{"d_mlp": 512, "activation": "swiglu", "norm_place": "pre", "positions": "learned+rope", "init_std_qkv": 0.0226, "init_std_up": 0.0226, "weight_decay": 0.049, "doc_mask": true}
Each number is 128 + 32 x the weight over its row's rms, rounded and kept within 0 to 255. Layers, rows and columns count from 0. Numbers have three digits each. The size before them is the row's rms in percent of the matrix's.

# k: layer 13 attention key, 192x192, rms 0.153, rows 124-128, columns 96-191
# q: layer 13 attention query, 192x192, rms 0.154, rows 125-129, columns 96-191
# v: layer 13 attention value, 192x192, rms 0.143, rows 64-127, columns 96-191
# o: layer 13 attention output (transposed), 192x192, rms 0.132, rows 64-127, columns 96-191
k124 110:149094119138137093146152214156140127039131124174074181137193090181159170085141160083123148164150130132160132132154104101128150081123162124108140126176061181117109171105093112158086094118139161121162174112169113163141155145110120103171119115158129113120160150077142155155184192123102113109
q125 117:156078140106072131109182162132143154139120140210128109134122145101112128148121079078136111150157082144108149071113130120154148097101126073127141117183095125084094108165088085156214077172143105122210188138118180146124164142146109128146180149114126045152089102134164132102130135077125141081
k125 103:142138158139157103114139075130118141096130104141147140078125157090058111129133136088100108166098155143255120097208140113169145091132117152131157154169095164135143094145146132121057115062154164080102115107123104133143130114161159147143143143175154099089132116102144096152161162069075102146
q126 105:149132094159113159166137098114108076094133122124176155156140138071146089121171121139166144141130120133115169114132142099191118117112097157210157175068172174114079160119212100143169097118098172114140102149091116141143136101171111130111119135206137193125156118084108148128156150194169108176
k126 123:079155097083133124136099162122121115157092183099079115160150162130123160135127126157162082124158125130167168123123088127073133189092083173117129117123111105156173147150136158105089147113089115133163129068125066144150164116155171130155099126123130106118176142111199108047156118119118131086
q127 110:117191113145119158060172113147086099169123069103091191147137147145116083105069071125112107181132096108117132114122153139121112095145186086144136113100083064059138128168107119127145099105159079127101112201137131134151112098171132121131203104076139113090116073097149154092132202103141128172
k127 120:147151154132174082119062136093136149093088135069142128075146102091156134120114125189153087114110145145087125172184170165086182170132141116086115135112133143115113156130117111153083168116141125142096140093090155156102178192198181152159103107144144099134106155081162131169068161095116102104
v64 117:116109066135136161149099154153118095167101108075132109155117106174125121124140103179083173096102147120037113131163129163137180209128120078114120078140154174219172176084093157138133131145118080172126157126099142106121154105176112066124083173059103122104133142118133117160147091132118142090
o64 110:116154120098179170110255088159155110155147142139137131116160092125142153139140079162089115163129143159161146110151149116156129192087169119167086140144094091165135145065124124107131171190092118096110185151120164120115163113156139117135160147119176094150095136120168086150141136100134099133
v65 122:182103161161165127123159076096113107042146111142127205112085138137064134086154089139101127141149120129124139132146136163110173151154150164124138084102153086146151124155098136139093129050149136102127231129152127107136095158106127113144171131150145145088086070058144173128132165144199127125
o65 109:117172132111131180151109105107105096133098081101193115140110105171092118083126097158132123169104121157110082126095097176154111125173068147064067084128165156166144181190106086114120107061085148119113110135184104112192116138110044137121110110120072125125136149141159124126161102114125117173
v66 122:120084167104151156134080148079113099197101123152129113144130110178098139112196106149083107110175144092117168168100070147101095137103085135091161109104109110071161067132153128168070101109102107152183127117148119113113063120132142103097120127174143122122116137085156108082171112174149147128
o66 111:148188152116105185133113116099168114177114125102140109064113067171129145104169122178075109158147070129172135113115135152130187144146136115096122136149098144077136175083171151110105089104104144202152172128084115181158108142124101133097089084156113103125112148098154094107131118104149152122
v67 114:150077138207142147162110119108125137087103180129130166099106159173174167080143176105085143085095092118167159133134137112098111140113104166155102149076102174161160134096125117114119128051113134145100097159115109133160083148111171161112143100147127142126199157144108194119078138107142194131
o67 113:188166105107085123131113064114110090149124158134140138163132111104103162133104139119171113095109112148144088122137132096097102108095137212144108136080125138131173158136133152085149094172128112102142141127115127141191114118157178109140158138119180091134128123176113087169169083164134133181
v68 118:062169143149136119106137106191123112115169167119125142148135091165118125141165126155161159129147081144096154093141171091170132128061088154144141150139152122187160143119084120112120107110158148118128109132156142146125096165095132118102086093164142070137187200148121131098082106139123088168
o68 106:131132157213085143138072090160119133104157152207155136096136126096125133152187117085139109113076094140120101106136095051051152143150151124107152144112130142123157122097184136081149090150101082141169110173149084090119132098112189094157097166105092167195155161108160096080110130154100089107
v69 125:114079117194135132135121086108076144138157145216088115151094172129181161085146123113112121098138136131089166118128157152047119154089131128094122133156152128089110120127149080035164083086144104138126070167104100149108136179118175169170136058157117140167190087116132115107143178111173166133
o69 114:192109114156102111117122090107108093111142180167104104106103133145105100126081135097130101154138094167109107165124152146101127098101161140140160122097086122104126090117170137039168145174155159086110124129128158136184100173185183144179166049135134136173132115111136141108086077077120148121
v70 118:081066143131129133121156090087164086096137096106114145187183086132072117116110120070141161071111077156100165145145147100153113158169109112217126174147148145073108186158119162039145189074099124146095145139166160095175106113104160151143139119153120084165172060080160128115104113148189125133
o70 100:092116125157168118166117125123113099135142124114130183095181128178107060103153119099106083148104142103149134168193104214161143087152119195169116146100128118124147172147175170063146173088086152144128145147124159199164096160161156122138136066136140112183111152088171089100153127183126099143
v71 111:072092113138117134153142149205099113137135106219154142179098105157144143127109165118138142175120165124065098109155121066109121163105134133142088160151122092084083129068096156209136113172167095137135090157159160078159104156129126102068120132156097123065154171169126155090062132137176113161
o71 105:143165119109125112111127110114209149120113153119132110096138136154152117123088106181151140184107150146113123078125177146088139200141169084102181104121109099119145118108155145127119107142195114120175108164155162087176149140161108116093184123160094156106078126161132080167059159131146147147
v72 111:108164129093146151107140058104049128186160084110142079127131111165157121136212110119148131113126144143202206166113083136178102163133099069124180097148097114124133131151125078155153140141114138116139129176126112159088081185112151104207120089132140106111039163161086104157151172080132145136
o72 100:101138132151140161129076130102060049126138108117111086129102146143070105145164118097076140140114095124118194090144099109111124153103128091122161092132125115109173117161124136143144149122101102116109120084133089049113124121174128110141099150125104125150092154157116118101147148101150104109
v73 100:115070125138107150112146071164076163112097187157180143098056167114167137128091178117101120124108072117089123089124057158164083107090137141109124099113135120127145078167117117115195104110180091099100118098125125144130085086114166131126141159097146125120166101138107110148081162085128074144
o73 101:173106158095119166135147050098123111143124195151143073130224114135140117107127153107179162130109083142170137191105100190113111062138129105073161107110176089126140106159138115048081107141113121127126130130106181141213143146171148129151197104109121114083156145129116134165084170162187087118
v74 102:125133181172108122129079131142152092141092165142142171125166172074065145147082130149144120100111113140139121173090106108161155130187179194108131124076156125095185212111168189171127143106126114091135150101144122113157147102142160082150154112098104188138144103078131137186139152116172120126
o74 090:064127136123168124196092138121104090125150129071163117143132150151137140163135141110152143085120151104189141184076095132181097106132118160126081171170108103126104183142136064213080155105124171140105127116076171122139062139129116155071155092095134119098170095163137096136037175077142155139
v75 103:140158146090121146168161120160075170167102102145157114128126181102155151115122088220157127159111163153118151099077089137124132096085166099138090088167150135108187098209139091182130105142137099150144056138154144102125150149114069102134118139092108189104044095109103085104152129127130164150
o75 100:074118108089147185177120116134122128081094132145073126116131089113104180136134114139149169112141134157144096138100232130089107148128140161083116130127141086098145111087104141164130145191180172074098084145132096130168139107128040161130124117154100148149080158162112135130022109132124136100
v76 118:143085143125111093129088102030070087135147162135127122148099118135152102148095154162108124119132093149097127184211159168171107097136163151134111141077127153142174112145136093118131146143186183175119141117109132146111128129090132126137149085147108132073103125150176183139182128121123136136
o76 105:134113130048181126163073102074085132158146179163140071113113147126133144110204155148090133060096127144136168144128134151107127098111145105159088107134102113095158135165117088073076161099153148158154114060129088108161097152158140103128114130118081098114131111110094159122133139148126108139
v77 122:188183141114185140125160077103131098100146108100142111093157123145140135163145150122088153050133131098125110179065099108086134134144191080122150116073127172102186147113099177115102106133085133121081093137150212087097155148104110138111072121106178153120068193141114135102164155093128206144
o77 109:125206068143117184147117148112210147093148075127099120144133138121114169176123118143133192058128137110137116125149102122168045087106179134138156155068153154057088107117146102126089139125115121124099101072165178125074159116046035086186128142105199117116063101161151125158168100170109139174
v78 121:112133163119140141129122119159156076186100100093150126120138123028107156114070114160173130151202073106146112107135138137149111094124172169083127097108118079104134068132130074163179206100163109140156160203077103124200167119150150128105153076094097175111111168128105121119169135113112111120
o78 103:079082119127123164132121146148093154129088143119118099160172154117087164106144152121134138159114138099098143144159130154158139098147158079125107104165062106156121091199086186111100185079094103168156134155171108126150149113137112170109151076059145125103158089163180148141136151084143176136
v79 107:098179124128119134157160173129255114062123150052131138124174100134149132154150106202103140103145204095154112162136141145128166104138170105103128093079103116172086137124134125134069125104117148131183129117129142164144110083110135101118128153058063181105112130125120129126123075132082141125
o79 097:096155111118133090120151170109155110097134091150136047191185125094138148143144097142168107104113149101161101138087170057123166153126150131094070099158109168124124155148097111164097118109132108136196153170134151163127159185122133085109107141113105144183119134139109098125118061123090150125
v80 118:137135075131151087088158085176131119172143095165190138072125146171134143150127134104097133172136121121148090093139140099097115159135108158140160062079119187113094120072085202159113134205191112154146146129132127121140058152241101127083091065107135065124125145112115143082092097200095141163
o80 113:138192120114096128100130109142204065100130127129206195136092153093117099191187092122179090124119120099137119145114109095103167083117115085091179129123126078097151069156140162117146095123127066130128167137193134108078134113099178091094118125111103114065103139068115141135069106135126182114
v81 106:115138056121141043131121097121109087098103103183154098109206158191091159133135178036159154113087111137134107205114119109149126138147104107123147126091096128125109154056129090112123122142121083148138136152099101127118172101117140087094176078173074100147127144179188134137098112183176161123
o81 095:175151085132121133181074130168185086098095177130171130121140183149094131093137091113098097119063159111099111161116123142170169171115116117137148134081148130174091140123159104122116080141106114127099143133063149098119123125150226168102137103102144127105127084152159115128126139181113164095
v82 118:101153128116091091100166145152203160140116173164112132102171079119136108094113102127109082113138158138164062146101152098122116113133129114181130171170161139144139131099115181144065139113103158124168119159188121073120171151127125173082177197136147143230109095141133111100126088138187080115
o82 107:099172071184179103118134158161217125175079138187088151126145138119151088118148171142164053125084229166136062173108116101115142156178105101086123142153112153163123128129163122146119099099097147160117071109114040145089110167104141084137144103133097128147204150107142129116129137171117154126
v83 101:106142105160149105107105129157131127149113098096128069127154133162123129122113140092122174082115098099170069124129143106106084114143076145152130171116151174074070102084185184124080127158132117152091099113101131157097159092156115117101109119128110101142126168177189112147185138173103168113
o83 095:155133094115167143114112113193181142169100109116083142109120162123136130114097123109160172168080132110079101150068084093140121116084099138164185148094139111133143164114083135124102176142141122115122166123118136152116147136133156165106125138184184083055096104125119112085141139159177192113
v84 122:137122119145163150128090106115167109161081134097137112091151104162157164136149097113139171100151117126114134136127112188162101120159165139167123123066140090120089135158148130142182074128183149163079158107143135166123122183118150105129080143202113106134076154135169094106165129122106143079
o84 110:140109110136171163122100120123176108151117128104124081088136077160122186123160087135076132101105111135201075137171093094130150054170094156158094149117117110136185104184103106127118111169149131130134148085190107166047150130132103115156096179164137072136112107164083095110139122179139170116
v85 115:112125128142112130103235143157135154118127106114124133136183151134151069153092188177124162088105122147085101101183145084171144115139090163158139114136082110179080122141113102090086110132035139052079115117165147084126103150111098151152137180140145087160163127107140096134092102117158137087
o85 102:142131093125118164180153077079136141129139108094141150167176115121139143162139162125122132111162168090082116117146185100154157166140143167161116126123132128084120134077193134150138138100156121098132130172114068120103147125117145101176063107139134175147217108116093146074110167168155126128
v86 099:142126122157157090169106134146106114079114093105129070118147138092116118120133085090141114122169165101183123076163149097117095136098062126137112136154104153154135123114137128231134182138097161115102122123093137189122117102157072140164115114085144133145117209126155146183168068139135174135
o86 095:152140129150174118079147156160101138176109090139128159147131127090141119152125096094108146190114153099151071125118176115153058122107116109153122182138148102085129163109056137160160176118116123165097154101129094137098213134151122156173183142125170164150087136091122208131122142145090151123
v87 115:139127119094142169137154134119173117174110121096158042069133097119115096126079109137067144100128174171174154095141170150103107097097121178125125104104102095162090097174137096108118093178186154104154147176116110163104070141126102126065152112153148144077064139134181130142129092206085125123
o87 104:086120121148115195092169129139171107116094078093137030145089116100131150138102134178166134134148121132149132087166157124142159109136151113130153123135116140184142063083085132186167118149206088114134143148114064226123180164127088093130081136146122135131196101128127189151110174118115145106
v88 105:103154095138109119109105178097178138138157095135149157127154093124135137175149075122161078106149166082157094183100095087134154102116119123122113149163190138153161173123101124126130086115121147095117125158074125115120170183105096138150121196120160115106070044101107115106149071135122138132
o88 097:103116124194154092098123148126160155080111057143106126166155117130099116097173110149201134140156194141119104118116115081109134189108116173116097128153199134166152107137115121196146077163075173109137141108119173155065168122092046127195106146118103142161076147116081127086122142152118096149
v89 114:138084210194116142106172111073132117155209139181147161102128148133177118118116133088160053109097144157118076077077165106094129134092077186150116081148135159147130120062113172138129179087187157106129110150141156090135160111106150149143104105063165135113102102109193156134121142084113113157
o89 103:140151124090111061095117122139157120105125063180124087121145146151171156119122127138171127153161164161120175157157160168117128065114145084150085113141144130134123066098094097085151100067143146077123108072170130115206120129105126129192155139130112108175090131166110181114094107182140157210
v90 118:158121143107186132142091130115194156135130162130150170125091100131087157165187121128128156163153079104105087116117124108111162094141117187046177088102101117094157119100122197137129073101085164168156140085124113123175101123112110161076157105165165104109137108077105164108135122149169132116
o90 110:167102121057089122166132134105137164151116145111132122087125129093136116160130147139156138058167160092098113111135109107125133091066063078068113092139155142086151156123079093072098153138079120193119100139106164127129096142144079087122101112136150132067117122115135120136107139132110117148
v91 100:121133162153171151171171164140129116141126155086178109167128092052118119088143091212114082155126165149171141127134140188167158105146143130126156100116088089130106144212083037128166114090093071067144161114111139144159030122108117109089149128115162119097111136101123138156124152130150090132
o91 096:103107193187080120165149129153091120126126145119176060128138094108142097067125112127143129139185036071135134155150130193143107194174162160120103181117107127112163126180110148183156179116156145110183119115118170116181147163108065148138136157098129159181198136101115103081090163075130144075
v92 093:124120109079135156113126187180105130112147174104163074151134107164080132121095153111091140180135188090113143122119133179176149132165161134119119123107171108127066173139061144122128103148110103115139087080073087206161106068089139085150109090096166116124174173148121105171128147128146131148
o92 092:137119157148099130101156098144122140082152196146202143108089110134133193119156115161073112135117052081144116150107114156163107188150136153098120143174156104118119126196174183120115138083126090051092108092108130122118113139160123134101115154147124140181161157088122109093103133155117130038
v93 103:060126088141093063131124113133113123120083089117189119120159170130137112105118155157099158149128123027130164176103129101116161153161163153106195109111133159139188131109094128133187119122139107163097140097102111156049169128127112068186110188148131140138120129171148093180117107105173165124
o93 098:166142114107170145147103082142098132122114155130112144119178158130123077134112174161058250110118122106151093139139071102126159139083121133126075160121200145125164099144138082164134170137069193106106141120136098162096118111105162093179129144129125194151133056144105135099115162148150167102
v94 114:151135073154141105094150157184071148103129053109136058110153184107121130136120090116127116119117155066159121165082132167152149169124157084054126094148064142137101158169098114113140155162170136160195129189127095132076163114123093110142111190112104173125082131168119133143164120183059181110
o94 105:180174142074110127107123127155212132120135129102205064131142185105156140114050139122067156154150136123189108151089147132154184202093125061106107111150146056096118085188118168175132141100157159121112150184133089145100136174109111134138125134117144127159102136122127110108098105079123137120
v95 105:139029118092088145097119186196200162077131147153167112103135111181139134174145157133101179208163114167143170104107113115159149148126133084064155138084122109138121116133137127106185114149150129136133146145130107092128116121132158143151136089124131137146081090106149162135127162148135095081
o95 093:146162145141085091082181115151100120120086155130166067104099128136109152149123176179093135122090086096098126112124150109159175083091119123105160029158133092161147174151137115122147096117152159160082097157117139144076167165133160099155142119088106169132114145133132125181127086142157107090
v96 120:120143084157120119092123131082144144111145171175153165136168115164183081102136109113091218129113149124121159099194072141101117147110112224194133090072123146164113136094079143115109063118132199138099105052115130147099092149154129102121150115128114079128171172145087134110078136144106178099
o96 106:092102072138084109155096077124105144100128130121130156124100093162105104169165091146131177122104110131109146141137129071182132105108126113087088125077134145093174122176150095126174113166102106084138145114159134161076144088119132082088067158088140067081101106176076075095088147180118176119
v97 109:130106080120116119147098072207070158143071188141135129127111167123144161108137157121104114184149158153128154083088061086090147167104167121075124114132138106071123098170127127130182136119120085132133091143161137106091162158115188150105157102156119135134100122101119116089093099144096214096
o97 108:121183120129129119110127084101119103088127137066126114137137138123135131152092127103139180162124088133118077110122157123117103125108108134089136100118103104179067146079068144126116085183129206142102094163128149136187161145154090132105186094101151072096093168145150117115114052110043189110
v98 128:144163154116135084123147147149078166077087125142210123118144120105151106117088088137115109149152195201118097065138152183132138123105114159147097083104142162209168100192182110137137129150097098084220094120145077114074137161190075123157090184043179170116071145121097091181112083137101142134
o98 115:123120160130150125132116144132125156098201081173164111107147118107214123110146117095200169120150137161123108081124125126147081152150086076164122108158069133171138122088094137164166111120187136094136165114105112165175187136096115139131129141119141161178109196162092162115065163131099101098
v99 115:095159175083140113158128165121166105166182124095187071083133146127143167125087171144147108156085112112121096082113173075147070090108118172165138127113109093084171128064155116139124144137182161151098173157165119167136142153142140157144119129066097160097104110129096146074169208121128081152
o99 107:103111161114148145090120174118095119109144091183173083148129109141102116104113182124165134126150152061145176145143143090148084164091143123135120139108095093080195078119078142110075119108114132140159072164116113138146138110179104125161134170115133170061066109202147132129110142159141117159
v100 107:101153099072140150110066150119125158128126140099115129131165146111148106077138097091197168165108162100068131164112108121185152145120131097184117168187106111156126149134126151068164153166118148174146146116157148123091206124142186098117133172128084138105160153169109132153129098132111103093
o100 099:134120142119190124162095123108122141111095145118119090167177113140170115128140147128125113119119124151143114102133148176175138161117119100139110194107134090164142110114104129121139193123109174149103140151193111112054103098163103102077130132086138078166038148159155098174137114115166084104
v101 108:095092157145155138115122107098145070123159059140129117153107169134079132164127114079128151174176079139160127159152099055133080115126162139098137164149145068083169187124156156108114152101178078149165151155126115125138111178110148166158134062152106175146140015113167136119079141140167124140
o101 099:142109156113160146102106157079085139101128120092141137143138156189107148118117141158165144180089178138134133131105072143177148116108148143138146085121128085172180153217189141123130107077093142091102115137078193148173158119148134137138134087121133151067138099130167089088090101085101134164
v102 105:129079145140096134102141150147124170191110152129081152086079100088074129100139134122125130138172157111127098159121119134101162152097184106055119104133116106115143115125162085119195174118153147134148135190129133118136105139115129111115109122115128195090160119126074073140119187101182131101
o102 097:146146112140122163085120144134106135184196134092056113114137087112096135121099137142118143154119167071126117136096147169114128152069118119151140138169116096183088154144160155157116134088109133172094140109158178145156122146212072163160126120149151127123125079123101096140118139050143099237
v103 112:140084102127122119049183152112162169152120056175102198132105107088185108148097199103139151160148091179111147180112111062113100160150108108102140145159137131155128116165133160114187088118126120128194179182161127085063157135162135096109125137144152118156099120100139112116100131134123082094
o103 106:164145148146171106099144114117166087122086080117107149079144156155154148102103180096138105142101159117090137052119132116124096150104116143144181065104170069199087158152129135148110098087174087122090173140140139132069095162083076074131154138172141159139169143112170143138151115124130136168
v104 107:139156166145088133097093102126181112109105146117075132129118133079118132113165096160083207041126066108145182085085152072137104165088163138108136130131112095150118111163089132102156133177103142178119085112119164124107090129109150116108128101106138094131117211134030146106184164070119116088
o104 105:162158133144087094150103133111125105103117086136101118089153108089161154093088115143143134101117095081140114184161084124127142128119148191189089153166137108150106065161129180150097184163101084184096123120087163154094119122159176068128101118121157130151086130143135133141227097104109107139
v105 119:128100085063135103075150127125192115168143067139119110104129113118118132149138109179142187142113126169120148078106115174134095136098151124107147077157138081136125106170102123111151113180148126170193167136128111155117106156133190148081093158143130101041103190094108108130090124150160067163
o105 108:114107108098111151105145155176203114102106071099083112111112074134166111098177125113110139119167177065053109094150151164111142087154111084136176131125097121191180093151131138101141134189143164177158108165184149116077159142153168135090130116103137141117129134128172154127114168117135122112
v106 123:167197100131151094114137180246142125120141121059115190091156129071165125117108089151155141154122201165177156143110142176135062141094158129132151095139081059157110187100122095130129107108122136097180143142090145147121140126149145158171142202141178165117140116158122079180156115057152134147
o106 104:151126202154133148119123192098119101128188111103102131200099169102146119125112131091138097104208130123131114129144111184133083182132110111072099143185111085164141144138078113162165097094156146143104154116173165094077170074129125081131074117073103194140166122161137120123165124055117147077
v107 111:106170159115156172199078078138056123136111126098114021127102130134114132112122126119125121173133112189093165092122152239132162114108178178121185137138090124107111127142098067138131143084139086110123143156181128164173123142094160150188126150098116137109106160182128073159126147129128140182
o107 104:083132149119096173078107127100087075084109174141108025101126123117098135122049138091090132158173150157137144125143160191108115078113185134114111097128111129066118126115096125087141132160102141137139093129185115176179130090169128169112162120136099114172160133181133198115075165100087124122
v108 098:014094122133098148149159111152160099125151160108126099090142192168084140110158163115152122096098103107094129147063146105137157178123161124108129151131083159122135096135144149112161124134119124105131139141178182140154169120100137146084094085095102142109089098140122147063085175144109098171
o108 091:107103118069096108146120117135178093100105157165073120092181120134113093159097120151149165130077107097163135083113119153134138103097169132128159108153115135149142102040109175110016150074086161152107127126134116118192126109117132148147111095142137151182102099142139143118085130126145108138
v109 106:096137123130082081114119194145165119235117132124101120130129165123123110141089094136118090088157192088108143156036104102089134154109164134094104117158117092069118116105171112173115065190117134090095137132092141113072118087175117108106068134175163135158147148188155110148141054135141196107
o109 106:162124079164101113123103125141148173161152131107102115125136141107141144127141108106110135089125129052170102168078109118156165191068130076174148159170081106095072163159113041176102127087127140149143145144104104165111184112119059149110139105177139157094100135123090084147117111168151201148
v110 108:147177121117066107130123185095116126054129160023113111127140108117136106098121099130146150091135176146171159123081111120116161128131152120138138135126096118178107153083103171127101156145155135126109049057140115143124125094146088144113123151128057105141189179143140120140146067094109219143
o110 100:129085113080086079113151146103149114135221137118091087107090095154119135149076074146153176055155132123101118162143114117169143196080097109139069136072153163177097085148080109153175090156115129142157147138107114110100149129138126087095189115105124125095148131100085132145150116125071104120
v111 118:169133105156174140177122170095108132135171132123149121146178140145200145118169107144156066151138146133159162163138181207141125125108097138168131169146131156167177103137123146174173116109137090139131094070187162183108137095166118091166039159113151203130127116208171120177200103121113131147
o111 109:135132147108126176142181169171097125092167172187150122145114064104131099122115081137128172116100151166134140085169136146147094084118147130158135179074113135132100153121108098200155095154109169115205088069173096166142156131096127150169088156146174165151066106194172137151115112139145115067
v112 109:143112094157120137112112044113191094110132097205096144107136165130154147147180155118138173076148040084075117143090131075119109128104169111126113124125064161131169169149145134117116092116116132134183141140171127123165207153121191087136192133092091122113104104190110112103125141132106114093
o112 098:107109122125087138166053085063145083124060125126106111177202142162080124119149173152092156083092129117084144141125106079144079052120149129165104145159195127102099112092133123176104156087112176162124142117181173145060091130092179162125100078098128136135125159132172117175062167085129138186
v113 124:184080109130136103140074167118134116108198136107123112175092095201174075149131129092117087115120089106161147110169156176120108145181124147112119150149153195150136143122111119120143114125195076123159152122102154129105106108107078154148093109135088171116115075179169140145178095189126060102
o113 112:186130110122137099120162163145179154143167178152136087142124190112112118132181170122132048110091119171101134097081142179196146087146177120115147130111134151151214130169167119139184102127166101140196146118113160170157182154114154137115126148133098124137126099170091126157197158107091131086
v114 101:153124170112074101099140147139139120092133169092139083119133145118126095140134163150141136086120169135101109075169173140124152097117077135195078046094152152143075074105099144151097142111111124096114070116177098158137118081142130158108145127142203135123096192135111160129112107152140152129
o114 098:147125136145110131170178096142115192113147104131174119114156130141163179085220121166136120109096163121124100145136104145122114138102126138139138109157095173141133021102116129158099182105074106128117085084131056119121134112126104151116102118105146134150131171155057162091109170150136131122
v115 108:152187109129137119106138064094073107082106087102121025090136130112099103111169135068043060135126196103161126133103146100132147151108085115094110116170181127134089130108131166110091128133111088136102121155087108172058057128148134127063108177181109149072143167099134111172111160145162169163
o115 103:153163123138073058143131171171075111091165089069168118112091110157128093122101072108116151164076107101165109128102057142147104177172133193123176133065138131123147040141165094163087126091133120115118102169119068154160134138168099093132156134178070093125178142092101127109139135127104138085
v116 105:124164198133145118127101079047144109085136105127190100124116159159116139073137158062071106102106144101100080110130146115109154123117057094073166105116112138120096143177110166135161155126129136159099157134105079155114154150122144186120077137143149123109193232152043156145078115163142102121
o116 105:171142109098109077103133206126074055109223122128122101125125168133155067143113160061176136172077126094115102098144103093121085076109106146144111117111128174108128066146130142085153159077117135101124137108102133127118095120120154142127167127143125114102130189164066171145103080141152134136
v117 104:108092108174172111155168112103125171206117125081153165117133098112150141151118106111072136115104135127117185130143071085122110147117083145120143104129137117135102095179193157127156082136086131115192147100140092122129088178080147165084097185097193111151131147165143076144161098125148204131
o117 094:143138150173130203145098191169160106167158168074133121104123098119135114144113169141167134128106119097140189129162117147131105115092056101133114116109126133119107109057141121083124135130101083119148133120135144131165175106140155130115079098156144094162159157124146083144157139139088188168
v118 110:112118177108118172166094105252091148109154030121146115168098169112122091116066143131158111151159086179121150109119171165100105142122140116178157164145141110143126159141098117177154088077195132095095137111139121161153167141159145189126104129092121123139094069113114139097199120077108162124
o118 105:096131124128148154096144111149167110036105160107095131129119160138150153093073169157143109093121124171143071169128113147181077137131141119172136122152104102088171119124105138067145127101158110102061105142152097158194121058190114157169145171125082151119083115088153148097129127085132127145
v119 110:133128174167085085157111130023123134156112174109067170185087123126137082065123153125091163136092108127159164193114205135093147160131115101103088129091098165154157161207155132141120188112054090167132150111143103165146130108140106119135116122115126107135138164100122140173177070090123130170
o119 105:123080098098120065132147119093126134132156193111092156137149104092169110126096162048076114134131107184164133199158142146116077159104152115154052125124147158159165159101111117145207128166114132178139156154107163108162094215118098111084121101138136171174140130146113134210148100134153063145
v120 127:095116088133097149114129143113205109083203116157070212185072113173152154133119167132163192144172120149134129163168177127124136173144066129179099145168159163139148184122143124102157097094157156192113152086140086117145138085164163100141161117118134127106147139130197148111096126088089123134
o120 113:106104131161142097119133108154100171083118173161117215127175126155098224119182122162116154124121133171081092147110099110130139107115141154172150147152120135110124166152130115132187130077167102140132165163157140121095162170170163110137102086141106122159078158099140113128131140113175102146
v121 101:114147093102091148110188128105088119106104137165139126094119115110084130056067185087113145157190136159134123127153158110094135092158113093088153106114107141079108089115070121099151131147151161155065134120131075125084047144101162155082105120151111161113181137138125142195113205176153155161
o121 099:152125074131180132129146094070097094124151157092171105146140116168104088123089100140118162172095161116147105078142126131103171170103102137071190163103129158025090071158154136128091182098141082165095149192105093154188105120162160134112102164140115135079175123097135125129115200101131104121
v122 110:155103100122097172099071132105094139096149174121167081104132144185139132101081153108135147111155113109185133127169135183137049164108107214164114116141081186099167130078160140130176181173143149109147161119096160116135121124135106154171121064131082124150154104138159156120102126120143111143
o122 103:148123102096128159112160133120116093147184150149133145133089133140162105167162159103119076170178121187130187182118149144186111144076139135138149148110087084136225144152144138138181052127099109125185174129122161114178159142102164117132131057105141086097147084222120099111108154128119131131
v123 114:137121148064156101132174128084137109168144111088103090128183117126141142163116074185086161067124192157126113129149145145131158155169160168088116070056122198168144102114134137114086164121116147114142117161142093104085148116134054152104132191079088183093069085103145082149144174182145109150
o123 101:113126113124153161098154167159142110119173117084125129171160173163099123125117088145123077088155227096095165124115174082171117108177113131129074071118129114116140078127165097205098156107138136106203133118119135137114150146124085127101077158096128127123147122140184169120154159124078141094
v124 111:190194112078136137131115112128129103125138121183096106107121120092074084163168065136128150167126124162142132078141061143164179111154109144158120111153133089120137148142113144095111148152122131140128130122156146182133086098155099174138144128109130067048079136166100096132105081132134139149
o124 102:124075161135088157187154194116124187098103190106156156109078192157117165152146098095093165109163157113156119106071120180157148113215156089125095131147150146093135125094149145186139156148099087124130099154194112109106136140111144149067122145098089118081095153124166101158146143120150127177
v125 109:050082142098126094140195133184124141092080137133128122113196090141077102130079167136186163130109142141112106090139066126152200107172203205088141147098112084094107129106124159157099079144110117135121178120084148061136121110096139104114137126146147102151135188115117099149100157158140168082
o125 101:094076103152092129130098124114150186128164137129128092111164117088077119083132165169107108131069168086087139131095118089118168212115114095121126075145153123042122131159146140124039110157108093196104125098125080121154123122135116122118114131167129080100147134085135113113085139166100201090
v126 108:079110129143090140137184115113136085107130098144113147138131133173102138050137151132163158043122065052058088094155176112102135071109153167134150213154158125082064056109100117116096148106170171109102175117166155163086168175144164177074160126139091121169136112132155111092085176103116135094
o126 103:131100097089086157108097146074122102113094137146030147140135135169120109086108092193097129176109168192153099128149098119084157093125139116139177137117131191120088071122086168103042100121129134084115186159131088169165096120147140122124098134104093131143134099118114119083117109159127144162
v127 114:129214110116150094132130103086131094132093108113072133131108132124097109150103133088037176151129149126101155146133210149141089133144129118084148118141133084148111098098083104134086155137107108108125131084058134162091141088134117123119154135150159142117129161141126133156193055171132113136
o127 105:173201117128134124113055133111078080169095087150090069194105136127129139111137135075079155157171107130132152181144127147113128186117154159138108110108144148170127159137137082118158114133103116128113106122080128170124205141164165116098132155130128146056117105150124136124115117120142139113
q128 078:066119129118119060125165128152151131125047161106089144078152153107153146132113134142134166123088069083156074074108128123121203098111128163112116122125129135124168117123105178091151172092079124116190100120113206125195098171127167168122178148088143104129147133171162086186161164162157122159
k128 084:112126115103131142101149092145128170052172154131191123110158099099127112091104094135118176174110140199163072177140136092114107150176127106177111121119143170093092156143113157150160162098141143113112097146208171132127157125179172135148160157085114082108084166105123098194147119130165112119
q129 085:058103141202150118144127138106129141147154151182129162183103120113065126075204169138138134106129126056119122113098158105155056137113120168125099129121119096132113141167112117159116154062130134154159152175152120121061180145173092079131100111075136133110155120126116142056119101110112112148